Part of a small language model's weights: biases, 120M tokens.
Each number is 128 + 32 x the weight over its row's rms, rounded and kept within 0 to 255. Layers, rows and columns count from 0. The size above them is the row's rms in percent of the matrix's.

# layer 14 MLP down (transposed), 256x64, rms 0.248, rows 120-144, columns 0-63
size [107 107  96 108 107  96 120  91  94  96  90  85 129  84 112 101 106 105 112 111  97  88  83 102  97]
[[162 127  64 107  85 102 129  96 109  97  77 147 137 107  92  80 122 104  97 156 151 146  86  98 108 134 170  62 125 100 142  79 120 177 122  91 111 168 136 134 129 143 119  96  49 144 167 124 160  86  84 106 149 154  96 165 180 178 122 135  87 110 107 107]
 [173 107  77 116 151 112 144 170 127 129 125 143 131 108 108 135 123 122 144 185 118 141 161 162 133 169 200 134  86 140 108 119 111 146 140 139  90  85 151 128 134  99  94 149  81 185  87 130 166 128 172  80 141 204 170  97 148 122  63 184 123 106  72 157]
 [140 117 134  86 137 153  86 161 116 105 188 142  94 108  72 113 116 165 140 129 128  89 131  95 177 141 156 176 123 153 143 171  76  97 179 103 158 136 177 122  66 136 119 131 200 171 104 157  80 116 175 128 154 165 131 122 139 104 171 125 169 167 129  78]
 [188 152 100 128 108 107 165 164 146 123  77 173 174 138 145  99 114 129 118 156 120 119  90  99 133 168 196 157 123 113  71 136 158 238 145  98  93 124 142 210 162 128 170 133 126 115 138 122 137 120  78  99 133 131 103 153 139 165 119 139 114 147 119  83]
 [138 157 139 123 121 149 119 107  38 101 128 168 121 182 149 127  83 141 104 168 110 166 114 133 152 222 120 132 186 135 180 152 142 113  86 162 129 154 119 125 148  73 137 145  78  80  96 131  91 159 155 145 133  68 118 117 107 156 172 114 151 123 174 136]
 [180  75 108 185 112 179  97 147 151  82 139 156 129 151 139 202 122  87 116 205  87 134 134 122 167 133 169 133 138 118 129 110  97 113 110 105 130  66 172 113 150 168 140 118 114 144  70 154 108 117 143  97 140 116 103 112  64 146 166  89 112 112 186 143]
 [159 148 131 140 135  93 133 153 137 141 117 105 125 201 171 140 178 174  83 121 126 177 106  95 176 142 145 146 105 147 135 108 106 100 176  93  56 154 159 135 107  90 131 125 114 183 145 109 157 122 124 120 126 119  40 111 109  82 194 100 130 131 102 190]
 [168 114  75 162 108 109 137 108  97 142 111 150 144 158 196 111  77 116 159 121 127 147  56  96 107  77 128 146 157 134 207 138 139 123 169 134 128  74 109 134 103 102 159 168 129 117 162 129  99 162 142 163 135 153  86 115 144 170 107 141 112  99  31 130]
 [152 120 170 154 133 105  79  97  97 136 107 178 120 179  55 119 132 198 151 140 131 115 153 110 146  60 136 123  93 144 145 164 127 134 164 119 128  98  95 124 113 103 113 106 174 107 134 177 134  77 144 124 123 115  69 101  34 149 155 152 164 126 175 114]
 [114 145 149  90 110 136 117 138 114  98 101  95 112 149 170  99 140 138 183 115 110  96 119 144 114 120 121  15 112 127 141 139  67 128 154 147 117 157 133 124 134  97 124 149  79 105 108 173 117 136 128  82  66 215 132  58 103 126 174 138 154 126 115  75]
 [134 122  95  51 142 115 119 112 131  89  97 189 123 120 136 118 137 158 137  98  89 135 183 107  87 124 117  79 111 134 176 127  94 140 122 126 142 157 152  63 175  91 110 146  77 156 134  86 138 146 140  75  91 118 174 125 119 179 123 190  67 187 133 120]
 [122 136 114 156 150 108 150 113 123 164 129 109  94 150 109 144 101 148 158 117 127  98 104 139 110 104 108  94 147 157  51 151 129 134 129 212 121  98 128 103 129  96 112  35 132 113 110 119 106 145 225 183 150 117 158 103 146 102 130 114 123  53 126 187]
 [ 55 175 135 136 101 117 163 118 112 157 142 127  61 147 159 113 106 164 135  88 111  84 176  92 108 180 135 130 142  96 165 167 102 109 105 129 139 154 104  75 138 185 133  74 141  43 119 185  64 130 120 131 120 106 134 137 161 123 154 133 123 152 143  84]
 [ 99 158 159 107  87 142 110  89 144 177 124 145  46 126 124 125 128 178  93 135 139  89  89 143  72 114 126 159 126 117 165 136 140 131 197  89  79 115  75 157 160 149 163 114 167 103 170 126 110 163 127 203 125 129  65 163 104 148 146 135 139 137 108  80]
 [113 154 154 129 118 131 148 147  91 187 137 159 226 104  98  90 147 130 138  89 134 124 105  29 142 127 128 164 181 168 119 135 164 124  89 109 130 102 118  88 161 173  88 171 113 141  82 146 141 128  77 140 153 154 123 102 106 127 153 149 148 101 167  82]
 [119 160  57 106 140 128 194 188 158 143 129 197 136 108 100  87 123 115 133 123  86 101  98 134 150  95 149 124 124  84  75  93 150 168 111 123  82  80 149 146  79 102  95 145 111 166 141 151 132  74 146 169 166 138 119 176 125  99 118 119 178 135 183 110]
 [ 89 116  83  84 151 164 150 128 105  80 152 193 185  72 163 115 115 143 128 165 154 119  95  73 150 170 157 180 145 140 116  87 106 182 119 133 137 179  75 105 155 108 138 138 176  75 117 126 136 163 108 123 103 140 165 167  89 150 135 126 125 140 184 101]
 [109  98 121  52 116 128 149 124 147 155 250 131 151  62 180 172  91 143  66 112 117  75 157 143 203 119 109 130 129 113 132 137 148 164 120 118 139 127 118 137 128 102 149 154 125 139 173  90 133 103  96  92  85 102 151 142 163 128 130 112 158 132 119 131]
 [ 86 118 126 164 165 146  70 190 108 104 101 110 122 123 177 156 113 130 180 178 143 134  81 123 114 115 110 129 190  88 107 128 172 150 129  89 113 117  95 162 142 109 144 121 162  76 176 131 110 181 114 101 111  67 142 105 132 138 140 159 125  31  99 125]
 [160 140 155 114 178 153  68 147 151 142 169 110 120  86 125 132 214 150  64 188 131 158  76 163 156 143 119 122 151 120 112 142 110 153 112 152 102 119 140 145 157 145  53 105  95 103 155 118 187 167  93 182 118 108 164 117 157 132 119  79 117 113 157 101]
 [ 67 162 202 125 100 142 108 102 155 109 137  45  85 165 143 139 129 131 116  72 182 100 160 129 139 151 177 105 118 111 177  97 145 119 115 154 188 162 111 111 124 179 128 184 109  90 129 121 157 129 171  91  77 135 161 138 151 145 102 173 115 130 125 108]
 [193 120 105 148 136 130 125 192 136 119 121 178 154 149  67  81 139 164 121 151 177 149 120 165 147 125 145 123 129 137 133 167 109 142 135 154 143 132 105 127  99  76 178 105 141 104 119  80 103 157 164 118 151 229  58 110 139 124  79 109  72  94 124 135]
 [134 100 124  89  97 179  94 187 101 113 168 117 168  97 110 131 124 169 167 101 136 160 120  40  98 172 162 116 154  94 101 155 136 129  97 140 186  83  99 125  88  88  99 163 108 110 167 171 160 181 126 113 135 150  97 104 137 112 168  89 125 133 177 143]
 [ 50 139 118 138 184 134 146  64 145 175 131 120 161 112 168 137  96 148  95 178 140 167 109 148  96 168 192 124 142  66 127  79 102 114 144 103  72 132 128 155 117 152  63  99  89 145 187 143 107 129 125 152 113 104 168 131 133 139  89 112  98 171 141 128]
 [156 145 146 136 110 143 161 135 145 138 211 113 144  96 140 156 142 114 125 164 126 159 129  82 148 137 119 151 143 145 168 173 174 148 132 102  73 165 130  75  59 141 149 134 171  89 137 101 169  86  86 153 196 131 122 113 181 108 140 100 162 165  57 142]]
# layer 14 MLP up, 256x64, rms 0.264, rows 121-144, columns 0-63
size [102  91 100  97  88 107  99 101 116  78  89 111  98 122  92 106  96  99 111  94  81  85 116 109]
[[202 126 136  35 132 143  93 152 148 107 158 107 123 156 168  93  55  89 124 122 122  72 117 115  90 125 141 132 123 147 141 103 146 160  65 102 141 142 117 156  95 123  76  39 125 147 164 101 160 119 133 115 108 109  93 106 130 144 153 120 145 106 182 104]
 [123 197 153 149 153 138 158 130 160 147  90 166 157 140 118 107 148 124 133 116  53 124  52  68 103 141 143 192 113 133 128 174 118 146 129 126 157 103 142 100 101 113  81  87 117 126 160  83 112 143 151 115  46 149 128 158 166  85 154 158 153 100  75 127]
 [104  98 135 166 145 153 119 175 102 112 111 185  51 214 107 149 143 173 158 172  93 110 104 129 134 108 122 129 151 120  97 116 173 173 114 119 118 159 134 156  84 113 124  95 154 161 107 112 158 136 124  69 162  98 114 152  94  64  89 167  95 122 174 107]
 [119 145  91 141  72 139 113 118 173 154 196 146 118  67 103 158 124 136 145 127 132 182 164 103 141 110  78 121 181  60 125 166 128 119 142 180 162 130 103 107 130 137 156  65 139  65 149  87 135 127 113 137 182 150  70 117 132 108  99 163 116 154 182 115]
 [155 151 153  88  92 135 166 108 139 106 175 112 100 113 155  53 142 160 127 120  79 117 134 116  97 143 139 162 154 163 128  62 108 149 193  77 193 140 158 156 167  99 154 142 160 115 118  53 143 137 109 150  94 192 134 146 159 147 125 117 139 120 169  84]
 [ 97 127 115 165 133 154 105 144 116 147 165 155 166 117 115 183 157  98 133  92 118 119 142 114 110 100  88 102 148 115 166 127 112 115 145 190 131 161 112 184 168 116 132  49 114 206 128 153  91 100 138 141  79  68 132 181  58 163 139 112 175 132 165 124]
 [115  78 149  76 116 133 116 114 154 139 139 178 135 126 142  85 127 178 143 161 161 125 171 169 165 147  89  89  90  92 124 104 135 109 101 154 152 180 122 134 155  89 113  85  95 113 149  82 146 112 142  70 117 120 106 122 156  81 164 146 157 201 195  68]
 [110 116  76 104 105 102  82 120 134 110 120 134  87 127  75 147 158 160 121 164  92 155 149 105 133 143 101 149 145 125 116 146 173 119  78 138 117 206 132 138  35 140 167 158 154 193 130 124 109  99 151  54  97 101 118 113 106  99 140 110 202 159 114 134]
 [207 128 145 187 125  98  89  88 145 148 155 114 148 159 156 150 135 116 169  97 128 106 102 114 101  95 106 120 136 113 144 150 110 179 157  83 138 107 110 179 148  90 149 137 166 182 106 104 198 123 186 134 119  91 185 151 132 179 100 129 110 198 150 131]
 [169 123 174 117 119 141 151 139 113 119 132  82 187 200 117 123 113 109 122 160 213  91 116  60 103 157  93 167 167 112 103 150 198 124  87  75 105 133 168 139 108 184 126 134 127 152 131 150  84 143 139 138 164 116  90 134 138 110 165 140 157 124 146 179]
 [161 150 119 145  76 156 114 138 148  61 144  91  78 145 132 144  66 123  86 165 113 168 108 100 170 131 153  87 153  76 152 140 111  33 198 103 127 151 118 167 117 136 108 155 127 166 180 115 126 109  88 130  83 142 154 120 108 101 128 154 137 169 153 112]
 [101 132 138 133 128 112 133  77 156 157 170 112 122 148 123 125 126 146  34 157 123  72 159  96 146 178 107 104  76 125 183 129 104 106 195 149 127 193 125  95  63 122 135  84 181 120 106 108 144 149 116 185 152  73 133 136 148 131 151 110 120  93  99 148]
 [132 104 124 153 120 106  85 128  84  83 111 144 172 119 125  75 160  78 193  52 155 160  89  98  89 164 127  58 128 115 132 112 155 116 121 140 134 185 155 149  73 123 157 170 119 148 140 144  98 130 168 118 145 159 211 133 109 136 102 150 100  98 142 110]
 [103 117 126 131 108  91 149 130  73  87 128  61  99 115 129 175 123 126 108  96 146 104 102  67 126 136  74 113 121 104 169  96 110 129 180 134 159 127 103 144 168 123 149 164 183  74 114 108  63 150 113 181  55  83 149  88 132 174 168 104 143 145 120 118]
 [109 120 156 115 175 106  74 157  66  96 167 104 186 138 119 178  86 113 110 115 106 141 109 157 202 116  76 126  98 145 168  77 128  83 173 118 178 103 169  98 121 127 131 131 156 132 105 105 166 184  98 152 101 117 130 113  93 110 155 163 178 153 139  97]
 [121  90  96 107 163 134  76 152 162 166 115 105  97  91 126 129 117 151 126 148 152  72 177 106 121  65 116 121 101  60 111  88 140 134 131  99 119 165 164  86 111  76 108 110 139 144 132 130 105 109  84 141 107 146  83 196 172 120 179 119 156 138 214 134]
 [100 131  99 144 116 176 125 107 136 169  76 157 138 106 125  69 114 191 166 144 127  98  51  82  90 150 145 105 103 125 150 103 104 197 129  92  86 121  98 102 158 154  97 118 181 130 126 129  85 172 166 130  84 138  99 142 125 141 199 131 177 126 149 140]
 [108 104 143 109 102 110  98 184 122 109 119  65 199 174 130 176 132 160 128  99 122  98 156 125 145 145 146 140 179 114 157  94  76  59 155 144 123 148 146 137 109 171 148 146 129 126  93  87 162  88 114 211 122  98  66  84 119 125  92 118 157 116 133  88]
 [165 118 133 176 133 142 135 107 129 134 144 187 122 180 200  84 176 111 133 107 150 104 127 105 112 136 185 134  81 106  93 148 132 105 183 118 112 162 122  60 105 115 124 129 170 172  88 128  99 109 139  80 113 114 136  79  97 165 105 170  78 118  73 175]
 [ 97 103 155 102 131 108  82 176 155  92 109 153 187 165 110 106 190 124  65 177 142 184 121  99 164 107 146 161 131  88 121 124 115 153 139  62 139 150 155 154 122 181 127 130  99 134 117  82  61 167 123 122 114 165 129 110  83 121 108 119 183  93  92 153]
 [124 179 119 144 175 168  76 149 159 116  98  75 113  98 121 146 127 169  94  97 108 176  91 130 120 159 130 115 179 109 144 111 127 144 118 109 113 173 111  98  65 167 151 122 165 128  72  88 137 126 185 164 102 125 172  86  94  85  66  89 133 103  92  96]
 [103 137  95 150 120 227 112  84 143 120  73 187 108 154 144  73 156 132 130 142 115 123 121 178  95 155  99 104 123 153 185 100 168  93 109 113 141 123  97 137 172 138  87 109 100 132 112 139 206 114 155 171 155 116 156 116 146 188  84 140 141 126 164 126]
 [ 99 126 120 138 120 138 136 142  90 146 111 220 190 201 121  98 133 115 132 161 158 146  85  93 110 138 113 136  93 167 101 142 114 155  77 139 146 106 123 168  86 130 107  33 163 167 150 140 109 138  97 137 150  88 109 194 166 154 125 146 129 119 129  84]
 [137 118  34 113 102 132 142 127  59 124 130 151 118 152 155 126 101 154 121 166  67  99 164  87 108 152 179 114  65 151 146 101  72 127 164 142 163 142 160 112  95 135  98 128 128 111 158 129 112 117 143 199  98 138  96 180  96 159 133  94 135 146 195 138]]